Weights of a small transformer language model.
Size: 8 layers, width 448, MLP 1792 squared ReLU, vocabulary 21757, 36M parameters.
Architecture: no biases in attention or MLP, capped logits.
Each number is 200 + 20 x the weight over its row's rms, rounded and kept within 0 to 999. Layers, rows and columns count from 0. The size before them is the row's rms in percent of the matrix's.

# layer 3 MLP down, 448x1792, rms 0.0477, rows 109-163, columns 1408-1535
096,225,194,193,200,236,184,196,215,175,240,252,158,192,176,177,176,209,194,166,227,200,175,181,185,234,196,189,206,195,190,208,209,180,201,182,189,237,208,217,165,204,203,223,202,205,181,217,187,196,231,217,223,210,203,206,213,195,197,198,235,210,209,240,165,203,202,182,190,128,215,217,175,189,193,207,199,168,189,183,164,194,212,199,190,204,178,163,215,205,217,215,208,188,199,251,229,199,220,233,207,212,204,155,167,169,246,204,186,240,208,195,195,186,182,217,203,196,187,229,225,205,210,235,195,208,192,199,203
097,188,202,198,204,184,180,192,215,203,226,189,180,199,199,186,208,217,211,197,210,197,219,187,216,240,234,224,210,205,170,189,174,224,164,227,218,214,188,201,200,180,236,161,180,193,171,198,174,216,184,181,200,206,215,217,238,188,226,213,154,186,257,188,227,216,224,218,156,183,227,222,166,179,175,243,211,206,161,190,215,209,219,194,198,194,196,220,211,158,164,146,206,191,202,206,212,202,200,175,206,180,211,207,160,203,199,214,194,201,188,189,207,202,232,195,175,175,194,189,185,209,217,226,195,241,209,202,193
101,189,238,189,158,229,202,236,206,205,173,188,214,205,218,196,222,165,211,186,195,207,210,174,177,222,210,187,208,215,186,197,200,174,169,250,179,206,154,226,182,227,210,186,209,198,181,161,210,182,190,225,203,197,215,228,199,210,198,218,227,199,194,159,180,199,220,197,198,190,192,186,201,253,210,168,206,211,196,208,195,206,184,183,233,174,186,186,173,198,190,217,209,186,201,254,196,176,205,210,198,218,193,243,228,194,183,148,198,202,196,224,197,211,193,177,185,153,170,198,164,200,196,169,224,203,205,210,198
100,227,196,202,203,200,174,211,184,200,211,220,209,209,187,207,185,228,192,204,238,194,201,208,219,165,199,228,187,202,222,196,215,232,225,216,206,196,218,188,220,229,193,177,201,194,170,223,178,200,228,170,215,207,200,232,194,221,208,229,186,211,227,204,226,191,234,194,235,204,202,219,186,178,195,210,178,211,207,155,171,214,205,225,195,193,180,201,192,180,220,196,187,189,199,203,200,196,205,211,179,209,244,191,203,209,235,182,187,200,191,200,206,197,205,184,188,192,195,181,203,207,205,248,182,235,199,218,202
099,201,173,216,238,194,214,211,223,198,185,209,194,170,198,187,187,196,198,182,173,219,195,186,215,189,218,180,159,199,195,182,211,227,211,197,170,209,204,220,189,229,194,240,184,227,226,197,190,217,201,202,217,189,199,191,192,187,214,232,190,230,237,188,171,192,184,207,176,207,214,188,194,176,204,208,201,193,223,235,185,247,236,185,193,180,200,225,225,190,213,191,217,211,197,207,225,207,191,210,220,190,259,220,219,177,205,173,206,248,239,219,186,232,192,195,198,183,195,181,232,202,170,207,185,221,245,258,207
097,240,171,197,209,184,220,196,217,207,259,182,192,214,224,213,220,208,177,199,203,203,178,188,189,205,227,232,210,219,210,220,207,178,211,199,216,220,199,203,196,206,162,211,225,173,195,179,160,232,216,201,225,195,188,173,207,200,222,211,200,199,213,206,224,194,203,230,189,215,224,205,207,187,216,208,217,209,206,174,205,199,177,176,221,210,190,190,211,165,187,210,183,192,197,230,203,211,195,208,148,187,206,235,228,173,157,220,167,226,179,212,163,209,209,232,185,191,194,203,195,204,226,222,203,181,167,180,189
094,188,169,214,173,198,183,185,202,218,174,237,197,171,171,205,181,152,214,208,219,170,206,206,197,180,184,170,207,202,202,213,216,219,198,196,190,212,180,240,163,195,203,231,204,202,191,249,176,190,220,211,178,210,184,153,212,207,172,247,224,194,157,207,174,222,196,186,211,218,179,190,193,211,170,195,181,208,188,168,184,222,206,210,183,186,188,213,159,205,194,201,223,174,195,203,185,218,194,217,223,209,215,229,169,185,221,212,177,188,175,209,212,239,216,198,182,159,209,208,188,201,217,214,190,197,202,247,197
104,199,221,194,190,197,213,181,177,208,244,195,198,227,209,208,208,184,195,211,168,235,197,178,211,208,225,219,195,163,158,236,204,243,228,219,200,160,229,174,197,184,221,188,214,167,226,204,209,235,193,182,202,202,194,203,221,199,196,242,212,189,226,247,212,204,202,186,180,202,219,191,195,208,172,156,186,180,181,202,178,193,190,204,182,199,223,206,184,215,214,197,206,158,205,215,207,251,182,206,208,206,206,188,171,196,195,225,196,189,175,173,236,233,199,203,230,214,222,207,190,190,182,191,178,190,204,220,203
098,194,217,193,195,156,176,200,184,164,180,211,202,178,243,218,232,203,187,207,195,206,208,203,192,173,197,202,227,183,200,208,222,163,173,183,216,203,171,177,199,226,221,204,221,224,164,159,234,209,154,232,204,207,186,198,217,203,193,203,198,215,203,229,208,222,199,193,187,185,230,188,225,219,199,173,188,202,170,197,226,186,217,213,183,212,198,212,233,193,203,174,190,181,208,180,206,202,198,203,222,213,206,206,198,218,172,232,187,195,167,177,204,191,231,188,195,214,197,246,163,189,201,203,202,165,193,208,201
097,178,200,167,178,224,210,198,209,222,180,216,209,185,203,192,178,189,207,186,196,223,196,212,175,226,210,194,198,209,198,220,216,204,200,198,204,210,194,205,224,219,218,204,216,248,198,179,210,183,255,208,223,200,192,197,176,172,161,197,202,217,181,211,195,190,214,219,203,245,221,211,226,178,197,180,179,215,207,191,184,186,161,220,212,210,202,191,210,178,184,215,196,226,196,166,184,195,169,197,199,194,200,203,211,217,203,165,186,189,174,180,218,213,209,191,181,192,192,213,173,175,182,218,196,199,198,232,245
097,196,196,210,207,199,193,206,230,202,208,208,210,188,202,224,211,185,184,209,217,187,170,189,231,216,191,199,185,182,224,213,206,204,174,219,201,208,204,209,189,197,231,220,166,220,171,207,168,206,213,211,217,197,208,188,202,200,202,204,165,223,180,233,214,201,204,203,200,224,182,215,183,195,204,206,200,187,226,195,197,180,186,210,180,160,177,204,206,216,232,156,205,218,201,194,203,204,202,174,197,188,201,213,199,229,210,196,234,192,199,192,177,186,222,245,157,192,184,166,237,213,194,229,195,154,266,200,201
099,216,211,217,198,156,197,204,212,214,216,192,208,233,184,230,206,218,185,217,177,250,254,185,211,205,206,201,241,240,189,213,217,180,214,194,206,212,217,155,190,192,179,178,178,226,220,248,226,207,194,168,231,199,215,175,229,216,193,201,218,153,168,194,209,193,212,225,219,248,233,215,229,202,184,234,205,220,197,212,206,192,181,182,195,187,221,191,226,204,209,182,214,217,198,225,224,209,219,156,203,237,195,207,177,207,217,220,215,134,211,217,155,174,164,177,178,210,204,196,199,184,189,192,179,176,185,194,128
101,189,192,200,193,182,209,203,189,189,191,198,210,175,213,223,207,181,213,182,194,231,216,199,205,222,187,211,169,218,216,219,198,160,163,197,204,192,216,223,223,193,180,174,178,170,198,180,194,212,189,242,170,191,204,238,181,230,207,166,186,222,167,198,215,228,163,193,241,202,204,177,172,183,200,196,226,215,196,233,217,201,186,225,191,215,162,223,197,199,187,198,200,200,201,197,217,218,172,216,225,175,204,247,213,178,228,219,220,193,196,230,205,188,226,193,194,173,211,222,208,203,213,226,210,169,194,191,193
100,213,204,199,202,202,186,208,229,207,202,237,211,179,218,213,225,174,183,233,193,186,190,209,177,219,199,182,219,218,230,174,167,202,208,187,166,207,198,192,202,212,197,196,222,205,213,192,200,194,204,184,177,199,218,187,239,198,171,204,193,227,178,201,180,195,167,168,190,190,227,185,234,237,193,210,236,206,215,193,216,205,213,188,195,212,205,217,190,238,206,203,207,160,201,237,191,199,219,161,180,183,216,177,224,180,208,177,168,166,210,173,219,222,211,185,213,212,198,199,199,207,182,187,215,210,225,182,186
094,219,190,192,235,217,182,188,189,188,192,194,198,216,186,207,181,203,195,206,196,212,185,200,211,174,213,209,211,174,165,218,181,186,178,210,212,187,212,215,185,221,167,182,197,197,183,206,190,175,206,184,184,203,195,214,182,218,203,224,184,183,223,217,173,215,208,187,175,196,192,200,176,214,224,179,209,194,218,202,204,219,168,196,182,186,200,191,200,195,194,228,183,187,209,190,201,224,193,223,190,179,217,204,184,190,190,204,209,227,200,232,215,200,228,214,210,200,205,200,232,187,188,212,204,201,202,203,217
099,203,190,169,187,204,177,212,189,194,189,200,214,194,191,176,183,218,209,183,234,208,198,221,207,212,194,202,184,212,236,188,183,180,194,171,164,209,222,159,222,201,204,187,197,198,207,247,206,198,232,199,247,174,215,184,195,162,214,211,222,206,198,181,204,173,194,210,216,189,208,208,217,214,196,182,188,196,193,219,172,185,167,206,149,188,229,192,209,217,214,215,157,229,196,190,231,177,232,197,205,209,223,211,208,192,201,174,208,215,178,204,158,221,174,178,179,214,188,226,219,181,217,187,223,193,195,205,213
102,213,185,198,195,210,189,201,224,164,193,174,211,189,183,224,233,196,205,200,219,148,199,217,214,230,178,217,220,213,186,217,206,191,186,186,193,210,208,220,197,174,202,229,231,180,221,224,170,173,270,196,242,210,205,200,173,204,160,222,214,233,158,221,196,188,208,187,176,200,180,201,171,224,210,219,196,223,192,211,201,204,193,209,223,221,202,207,196,215,216,196,176,188,208,218,177,221,216,215,199,174,231,220,189,183,201,194,189,184,184,226,235,174,230,189,206,153,206,191,219,197,183,182,215,204,177,225,221
097,208,204,246,204,203,191,195,197,207,191,200,195,206,225,175,200,198,203,200,200,197,193,202,246,196,191,197,219,208,188,184,210,201,187,201,207,223,219,211,209,187,164,190,219,183,198,158,229,204,218,195,203,201,184,204,204,192,151,181,223,212,215,219,177,229,178,136,177,223,192,187,189,245,162,243,217,226,195,198,231,187,191,199,186,207,203,160,215,191,189,183,214,183,200,194,231,223,180,215,176,196,200,194,152,205,181,218,226,210,163,202,201,208,215,206,218,195,218,199,205,220,210,184,170,205,239,203,202
099,194,193,204,245,187,218,240,234,203,199,176,197,178,175,232,199,205,200,201,202,214,188,178,198,180,182,178,215,192,218,211,196,186,210,210,190,204,183,180,206,216,203,175,205,180,186,160,197,213,206,208,215,189,202,171,188,209,198,197,174,165,193,165,193,190,221,199,216,230,205,206,207,209,212,189,238,218,205,196,213,186,207,187,176,197,225,208,211,210,210,187,222,212,196,195,191,175,234,222,207,216,168,231,215,224,220,216,194,209,221,198,200,207,197,210,188,185,209,213,207,201,197,188,214,201,208,200,205
096,163,198,175,223,192,208,226,166,236,209,200,213,176,213,229,179,220,194,188,213,247,225,172,218,207,187,181,170,190,193,192,212,197,207,178,182,194,197,228,186,168,175,220,194,193,210,217,199,225,208,203,211,192,216,192,164,175,201,169,222,201,217,244,187,192,204,205,175,207,197,210,221,190,200,190,182,194,230,182,171,225,227,188,231,191,180,198,195,175,215,200,187,161,201,193,197,208,209,247,184,206,191,226,178,205,214,186,206,186,222,206,224,214,228,180,222,227,192,210,191,175,175,210,222,176,226,195,193
103,209,189,215,215,197,172,187,197,192,207,212,194,196,177,191,239,191,213,220,222,184,197,176,198,204,225,202,169,199,225,225,215,193,217,193,216,199,201,190,212,183,172,224,155,203,229,198,186,181,191,197,181,206,218,221,191,221,242,211,164,197,220,200,198,255,200,197,196,151,213,212,221,182,198,226,138,226,240,240,211,229,214,161,213,207,184,189,177,203,227,236,223,178,198,195,170,198,196,188,183,208,217,195,193,158,189,207,200,206,190,215,194,200,200,178,181,205,222,156,202,204,241,175,188,177,178,206,191
098,193,170,179,201,171,173,208,212,172,226,189,186,206,186,212,221,221,193,215,210,182,219,185,252,193,234,194,225,220,208,208,203,188,208,187,208,188,193,164,201,208,240,186,220,227,197,192,203,222,213,207,209,208,224,188,199,210,183,186,179,235,207,167,228,202,185,202,212,184,202,199,207,203,197,184,141,215,182,201,196,225,177,222,200,257,183,183,156,226,197,183,212,207,186,191,173,179,218,189,195,203,201,211,164,192,178,194,163,200,211,201,189,201,190,221,143,199,210,203,163,193,197,188,186,193,204,215,176
100,191,213,204,170,224,217,210,158,207,179,183,190,211,242,163,226,174,202,161,177,208,208,213,222,213,195,184,213,186,194,205,232,214,212,199,188,191,203,202,210,198,173,194,254,229,188,168,168,173,227,158,199,195,229,210,215,177,196,181,206,200,195,198,219,193,203,206,209,161,211,228,204,212,236,192,177,167,200,197,210,212,208,190,181,196,204,241,195,165,224,171,203,206,203,194,200,227,194,215,207,200,196,202,179,202,196,227,213,188,232,211,175,200,229,241,212,223,168,198,204,190,195,197,182,191,163,184,189
095,204,212,203,188,174,219,212,183,201,147,219,189,222,213,186,230,221,171,225,183,183,190,188,216,212,215,175,199,221,183,222,195,188,206,192,206,182,164,168,171,178,184,205,176,192,173,229,177,171,164,194,191,198,234,194,206,207,211,172,158,193,218,215,212,165,204,147,205,204,171,202,186,204,205,225,192,232,154,203,185,208,215,227,196,209,198,220,210,183,165,201,181,186,194,216,217,194,209,221,194,168,234,203,187,215,222,164,230,189,171,198,223,192,209,190,180,198,184,212,233,206,179,194,172,231,179,204,206
100,185,217,183,170,201,184,236,188,190,253,247,173,166,173,191,179,198,214,197,189,171,221,244,178,184,169,200,201,206,231,171,168,209,204,200,196,222,174,199,207,206,191,197,211,218,208,151,199,173,207,204,176,196,182,203,190,163,190,170,202,229,208,200,212,201,189,181,198,221,191,181,189,240,192,184,205,225,190,207,193,207,200,228,183,200,196,200,191,237,198,194,191,177,203,200,157,230,203,172,189,175,231,218,174,187,226,225,223,207,214,192,203,215,191,220,194,213,200,224,181,199,185,191,212,198,178,195,189
100,220,217,172,202,194,193,201,198,220,177,172,204,138,179,189,184,198,222,207,207,188,205,212,189,213,199,187,228,196,207,191,192,179,148,178,184,229,176,217,177,213,210,207,177,206,165,203,238,228,188,169,191,211,219,191,201,212,199,217,209,220,195,204,172,192,240,229,219,214,236,193,237,222,226,229,202,194,211,187,219,189,218,203,167,199,154,212,189,206,205,189,199,182,198,186,201,207,189,236,195,207,191,203,229,216,211,198,200,213,206,200,216,191,163,176,212,181,195,200,189,206,187,192,175,172,221,217,213
101,207,207,212,216,191,176,180,211,236,261,181,192,203,217,220,213,200,193,202,204,205,206,192,216,210,219,235,195,216,177,224,194,217,193,191,211,180,224,192,169,197,210,199,202,190,218,201,165,197,221,196,211,194,190,187,246,228,220,190,184,175,189,201,187,158,173,195,187,185,177,208,217,206,210,242,167,172,203,204,231,212,205,208,217,159,187,204,189,221,237,215,194,172,196,212,219,205,241,214,168,182,202,166,202,172,193,183,182,178,168,198,195,190,196,215,213,235,210,211,186,240,189,178,183,161,163,245,176
100,152,185,187,197,183,209,185,177,203,242,213,224,207,216,157,178,136,170,194,183,231,221,188,210,196,182,195,191,189,183,215,174,187,213,172,185,184,203,235,195,187,192,183,182,194,194,216,160,200,164,224,195,201,169,201,203,218,210,201,215,205,212,211,195,212,204,185,208,183,202,192,187,220,209,208,216,171,176,210,210,210,233,211,197,169,205,195,231,195,186,178,229,176,204,221,169,197,212,192,229,215,214,150,201,210,180,188,186,189,175,168,226,194,204,167,225,189,194,215,190,221,205,202,181,212,237,185,219
103,222,207,217,184,186,213,218,200,194,201,195,201,162,209,277,204,218,195,201,178,204,232,201,217,198,196,210,206,199,185,246,218,207,199,225,166,191,220,173,207,195,221,195,175,178,206,208,220,222,199,206,211,195,211,171,208,200,194,242,185,244,220,223,203,220,200,173,230,199,197,172,212,227,213,212,233,174,216,171,183,202,208,232,207,215,178,202,203,185,187,193,219,185,197,194,170,201,225,230,188,175,220,169,213,188,177,221,203,170,208,209,196,181,201,212,222,205,194,187,202,190,186,191,195,206,228,219,195
093,186,181,211,207,179,182,160,212,197,202,189,218,201,206,195,186,184,200,178,193,153,174,182,180,205,207,182,215,189,152,222,209,208,191,187,231,172,191,200,208,196,178,215,212,190,168,206,222,199,203,196,199,192,204,168,196,256,210,181,179,199,195,198,198,207,225,203,198,202,207,177,193,186,193,198,177,188,189,199,214,226,188,218,192,213,208,197,202,181,197,182,168,218,213,181,181,158,193,200,215,194,194,185,194,215,186,232,219,186,152,190,187,210,193,204,214,203,208,197,208,218,212,161,198,158,215,170,238
100,206,211,182,228,177,206,215,198,200,233,198,182,207,215,184,187,209,187,202,230,220,211,220,188,193,238,185,201,182,195,211,185,210,196,180,184,181,192,181,203,179,208,181,226,232,222,168,202,211,227,142,211,213,203,216,188,216,204,206,219,169,195,181,219,178,173,175,198,196,174,185,195,207,194,171,163,198,190,180,187,162,181,196,212,161,209,161,188,202,195,204,202,193,204,173,231,217,216,177,187,164,208,187,191,191,212,218,174,225,196,230,201,202,176,179,212,207,215,202,186,191,196,227,218,184,218,203,185
100,213,209,203,228,207,186,178,191,221,212,205,224,200,186,205,172,197,193,204,190,253,221,159,210,206,172,211,194,197,228,184,209,209,192,201,204,162,208,181,217,219,172,194,198,234,233,225,192,181,231,202,174,203,200,208,178,219,202,210,184,179,194,180,214,223,178,190,233,195,194,218,216,239,232,207,219,213,193,228,245,188,212,148,203,202,186,204,232,213,181,211,187,194,199,207,227,176,239,201,224,197,188,222,176,210,175,217,219,208,159,227,211,191,209,225,230,200,218,183,172,186,193,200,220,180,196,193,183
102,222,225,204,228,193,168,193,190,182,205,204,237,214,192,145,193,207,204,194,187,195,201,194,166,186,185,226,186,167,187,202,187,187,215,230,217,207,209,218,221,193,196,181,190,201,164,211,180,237,204,208,175,208,196,212,192,200,185,184,225,209,195,167,216,206,193,215,194,194,183,207,216,207,170,194,178,204,166,221,197,182,224,150,192,192,172,186,223,207,193,170,190,210,196,179,217,177,220,179,209,187,188,192,185,204,217,232,205,232,159,184,214,226,203,234,167,229,214,203,190,218,196,198,207,221,227,179,163
093,236,207,178,170,219,194,198,219,217,208,176,211,172,219,171,222,199,195,208,214,218,195,188,198,221,122,213,201,167,194,211,211,165,185,175,187,228,191,204,185,202,237,204,206,183,207,163,199,199,190,217,195,208,201,234,177,188,192,190,200,172,200,211,219,186,219,212,203,198,191,219,230,200,162,214,178,180,185,202,210,202,203,228,202,210,225,175,197,224,214,214,246,189,190,223,192,193,210,185,189,211,199,201,197,184,198,210,193,184,220,218,202,183,270,205,203,170,187,189,154,204,203,194,214,233,186,205,192
098,218,206,225,208,218,190,187,193,230,210,186,208,170,185,188,198,196,198,211,201,223,179,196,184,199,171,211,181,241,199,197,165,207,202,220,214,180,208,257,181,211,229,254,199,224,196,183,198,178,195,217,231,188,183,180,216,231,218,219,196,212,200,224,174,218,200,185,220,197,204,203,161,187,219,180,214,188,255,190,238,186,228,211,198,191,207,195,201,182,221,196,204,184,198,213,226,192,191,217,212,190,225,205,187,226,197,267,207,172,210,225,202,214,213,182,218,226,229,174,208,169,173,167,202,215,244,196,195
103,192,244,201,212,171,199,191,185,196,234,179,234,188,192,191,206,165,231,193,208,205,174,224,172,250,217,183,217,239,202,207,202,189,213,182,159,186,187,210,182,199,202,216,213,199,206,204,204,264,173,194,232,188,173,171,172,218,213,163,200,203,205,202,219,204,231,224,189,207,213,219,189,221,184,194,179,179,195,183,203,188,188,238,222,191,242,172,204,197,196,231,209,196,199,193,206,205,180,176,181,228,231,191,186,185,232,189,183,231,165,176,190,197,175,205,189,216,185,228,195,194,198,202,217,209,183,202,215
103,188,230,197,198,182,183,190,223,227,172,218,237,205,172,185,190,198,184,189,215,220,217,198,220,170,210,216,179,229,190,178,179,211,236,199,177,221,179,188,216,233,219,207,178,235,227,173,193,200,188,190,195,200,192,205,177,215,215,261,253,208,191,192,213,192,181,222,175,228,242,192,188,179,148,227,224,189,196,210,180,223,202,210,203,184,201,194,188,215,228,242,216,222,200,195,168,193,215,197,192,218,217,209,211,192,202,176,218,194,187,220,214,178,202,198,161,231,221,240,220,196,195,208,228,209,189,177,159
098,211,189,191,168,183,205,182,228,210,204,192,222,178,228,204,193,201,205,200,224,202,181,223,184,213,205,185,221,229,216,212,165,197,204,204,207,209,235,220,194,213,221,211,176,254,246,217,206,211,198,161,171,204,193,188,191,248,200,181,174,220,208,209,179,203,187,180,216,189,191,203,234,186,215,151,169,196,213,214,216,188,181,203,199,196,179,216,234,200,210,187,203,201,198,222,188,210,206,176,159,166,215,180,181,216,182,174,199,205,219,187,204,194,192,235,176,197,215,184,209,219,216,214,204,167,224,184,198
098,204,195,219,172,223,201,219,202,174,186,201,216,193,219,223,189,201,220,225,166,179,214,188,194,218,189,207,208,173,225,204,176,204,170,198,230,206,199,238,184,210,164,203,142,188,207,199,174,163,195,198,190,192,181,208,207,185,202,211,176,201,187,202,183,216,215,213,210,237,207,207,194,210,225,202,204,197,218,221,203,197,181,182,181,184,220,193,192,165,224,215,179,239,198,217,181,167,181,218,191,226,204,191,233,188,211,208,186,190,207,238,193,190,177,226,207,196,220,216,196,215,180,186,215,213,206,180,242
098,175,194,169,157,209,194,209,193,185,199,230,212,183,217,168,216,227,196,184,208,214,233,181,198,184,172,220,191,244,224,205,198,180,199,201,187,204,178,202,208,184,212,177,232,227,183,178,233,226,199,177,186,207,196,181,210,210,212,199,203,210,220,193,188,187,196,208,203,183,228,192,187,190,198,165,197,201,214,202,216,193,201,214,218,197,174,167,183,208,174,245,170,218,203,179,203,177,172,208,190,185,215,206,233,159,208,204,215,184,194,198,219,200,204,165,221,194,173,212,215,227,199,215,201,203,204,215,195
096,176,195,159,221,171,196,222,197,220,184,200,182,211,155,178,221,189,229,182,207,218,177,176,207,202,228,191,198,225,199,154,223,199,190,215,171,204,181,195,184,204,260,213,215,218,192,185,218,235,192,163,207,190,213,181,201,186,228,200,190,186,160,209,189,205,211,201,192,204,221,189,200,200,196,206,243,222,212,178,199,225,204,178,214,214,196,191,204,215,197,207,169,194,192,221,213,208,176,203,228,197,178,228,235,169,229,169,199,232,212,195,170,178,172,193,246,179,226,212,190,189,166,205,183,217,209,207,200
103,205,232,197,182,193,201,208,200,199,172,209,207,230,214,196,198,228,178,206,180,209,218,193,171,214,185,218,204,214,183,184,205,191,219,182,197,176,205,232,174,226,208,181,185,155,223,186,210,162,190,200,190,198,199,185,193,191,172,131,169,172,170,180,222,167,182,194,155,207,221,192,218,178,202,212,182,200,196,168,200,169,227,190,191,207,196,190,209,199,196,219,213,187,196,221,185,204,197,188,195,208,194,191,212,207,159,183,189,177,237,205,213,200,192,227,210,178,205,209,202,190,214,181,162,219,172,181,179
098,211,205,178,212,193,210,213,223,209,192,193,211,197,194,175,162,149,206,238,193,195,188,211,223,244,194,185,253,168,206,185,193,195,222,209,216,216,183,208,215,155,222,190,213,222,227,202,206,197,202,197,217,188,183,196,237,223,206,201,181,212,228,210,170,188,179,171,202,212,212,202,202,213,189,186,211,222,205,222,179,196,219,185,193,194,215,196,191,199,202,211,203,197,211,228,167,203,156,217,206,206,221,170,195,211,208,160,155,202,215,217,224,173,170,220,179,221,207,175,240,215,188,196,232,215,198,216,202
098,234,205,207,177,204,238,217,201,202,188,166,187,207,205,198,208,244,195,197,167,206,182,221,187,153,213,180,210,175,203,191,179,210,207,217,197,228,150,197,182,194,261,178,256,169,203,219,217,175,186,236,198,192,202,202,190,199,221,198,194,158,213,204,183,203,205,201,178,201,173,185,169,200,224,228,199,182,197,232,178,238,186,224,191,210,202,214,179,175,203,186,195,197,204,233,230,182,202,201,194,196,188,178,197,218,211,230,201,197,186,235,214,199,204,189,214,197,212,201,200,209,192,154,215,191,232,212,191
100,199,224,188,207,212,190,192,203,206,194,201,191,152,179,145,181,186,189,225,215,206,233,196,181,185,226,202,231,194,204,211,179,201,190,194,197,193,176,203,170,199,180,189,215,155,196,203,218,203,195,219,196,196,177,229,171,236,172,201,198,204,180,187,184,208,172,167,187,173,173,183,201,189,229,177,135,194,217,229,171,216,233,217,190,235,203,218,222,192,181,196,198,239,208,188,216,149,175,205,198,183,199,188,172,194,166,185,193,176,198,196,229,195,163,155,202,183,206,182,188,168,199,232,187,160,220,223,218
104,236,198,214,176,191,180,161,223,186,195,214,218,224,193,186,187,195,208,171,229,168,200,204,197,166,176,201,200,155,201,214,211,232,224,196,207,197,179,197,197,201,209,211,196,176,168,202,189,217,215,184,173,206,204,176,204,196,186,221,201,209,202,182,246,174,206,235,215,216,236,217,202,203,212,226,201,166,222,188,199,162,208,181,222,199,182,212,213,195,192,136,207,188,201,201,179,198,216,178,225,184,189,203,227,208,198,174,180,134,196,188,208,181,203,181,220,214,216,208,202,180,206,199,195,201,205,239,188
097,219,211,178,206,185,180,168,199,191,208,233,201,178,209,170,230,203,171,185,197,196,177,210,196,211,188,185,194,220,226,199,181,212,180,188,200,219,181,206,197,190,187,187,165,192,220,211,171,192,193,240,174,203,202,203,222,146,205,199,189,243,153,224,172,205,196,225,202,184,191,221,186,217,157,204,199,245,179,230,176,232,192,215,191,164,219,181,191,236,194,200,206,224,194,195,191,180,230,225,197,208,195,197,190,223,203,211,200,238,155,206,177,202,199,229,158,215,222,207,246,188,196,203,175,183,209,211,179
098,200,221,212,177,235,199,211,199,182,232,220,196,195,175,166,210,193,171,202,197,203,221,184,184,229,207,182,193,213,224,204,206,195,188,198,170,220,176,166,185,213,197,193,219,224,195,199,225,224,217,177,207,199,210,231,188,214,229,247,171,213,160,210,154,182,185,218,204,189,184,207,209,185,195,215,196,192,227,207,167,207,202,271,219,180,175,195,169,226,201,209,175,227,195,205,193,229,197,144,220,169,213,234,187,194,226,229,192,201,239,209,190,178,199,184,210,211,174,238,160,167,228,214,223,195,198,199,222
102,174,188,231,198,188,206,215,177,178,199,179,217,204,209,186,226,192,210,207,205,168,210,215,221,183,201,224,227,222,201,205,196,148,175,172,188,235,160,198,215,183,221,222,155,166,192,149,216,219,200,194,211,195,169,227,184,220,224,180,221,199,194,203,185,215,196,227,220,193,193,194,242,199,207,219,163,177,157,219,183,165,205,215,201,207,228,187,184,177,226,176,221,168,200,191,189,193,196,192,183,219,176,198,193,198,212,171,214,162,179,188,197,188,204,224,177,214,178,211,197,205,203,221,179,209,177,258,165
097,178,196,188,204,250,170,207,223,221,202,185,191,173,233,182,200,186,204,175,201,194,206,197,196,210,222,191,172,216,218,225,212,180,190,227,209,189,185,206,187,194,223,202,179,187,179,207,200,212,191,212,194,211,223,171,203,186,160,202,194,194,208,249,176,197,206,173,190,195,183,175,193,187,242,189,178,235,155,237,225,188,195,215,200,178,211,209,207,217,216,164,225,209,197,210,251,184,198,196,178,227,190,209,179,209,176,206,220,193,235,151,212,187,240,176,223,192,219,188,216,167,215,235,204,198,214,211,184
097,234,222,177,198,208,208,207,227,194,212,254,219,216,207,210,190,194,207,206,178,188,212,186,185,186,201,205,211,189,192,204,210,201,209,205,224,229,193,202,169,225,194,169,198,175,202,191,186,198,181,205,188,197,213,182,177,217,215,211,194,191,181,205,170,185,194,217,203,207,163,205,205,197,221,210,157,185,212,205,196,219,201,156,184,188,207,219,195,163,197,170,224,220,198,207,233,232,192,152,202,242,195,193,219,189,214,211,213,214,217,192,191,216,204,240,171,210,189,192,191,190,160,191,219,163,192,209,180
101,208,211,166,188,213,205,211,187,185,222,176,204,203,173,195,206,233,183,220,210,135,173,224,183,169,187,184,219,211,192,196,180,209,222,184,210,227,185,225,226,187,173,189,226,198,185,188,168,194,202,192,185,209,177,227,206,200,209,192,195,219,253,192,187,222,216,210,165,224,187,190,238,185,200,181,197,190,189,217,201,184,205,211,221,204,244,204,217,221,190,204,157,198,211,198,173,203,210,230,268,224,233,230,227,198,190,197,219,182,179,162,223,178,233,237,214,200,184,221,160,187,183,191,208,201,150,173,196
102,212,198,181,218,182,187,183,163,152,214,192,175,217,215,220,209,181,187,196,197,227,151,215,181,229,202,232,200,193,229,197,182,212,191,164,195,216,181,184,179,188,214,202,207,184,195,194,221,188,202,199,189,200,190,215,203,191,202,171,207,218,223,217,181,186,210,164,222,218,183,211,169,199,198,214,204,186,206,170,271,186,185,195,193,180,192,199,214,189,238,192,173,194,207,196,220,209,214,158,171,202,202,195,222,201,195,223,195,201,226,214,179,179,209,190,197,214,220,212,219,175,206,199,181,197,140,176,195
099,179,221,237,251,214,181,229,213,213,211,208,190,183,221,216,195,173,214,210,193,217,198,196,207,217,206,232,225,182,210,220,198,194,158,213,191,203,188,234,183,217,190,204,195,182,206,199,190,221,164,190,202,204,201,218,176,247,203,206,156,207,198,227,244,216,187,207,178,178,202,214,217,221,204,181,205,190,198,172,189,225,213,221,199,226,201,184,205,219,138,201,199,223,198,204,238,172,184,176,208,190,229,205,205,166,206,206,195,227,215,211,203,182,187,217,219,184,222,197,222,201,195,202,193,208,163,178,258
110,187,201,211,190,197,215,178,198,214,219,182,189,191,198,185,200,231,187,189,198,216,204,196,177,202,203,187,223,192,229,208,207,190,204,201,219,230,203,193,232,211,186,182,244,215,208,173,201,213,222,196,175,198,219,230,226,184,221,226,216,187,207,164,214,174,180,185,210,184,214,264,236,224,154,198,238,235,179,195,185,194,261,232,261,201,223,205,186,237,194,212,194,201,200,199,178,211,187,209,164,194,226,188,244,183,204,203,197,221,221,211,243,236,192,203,210,203,178,146,210,208,170,204,184,191,192,230,205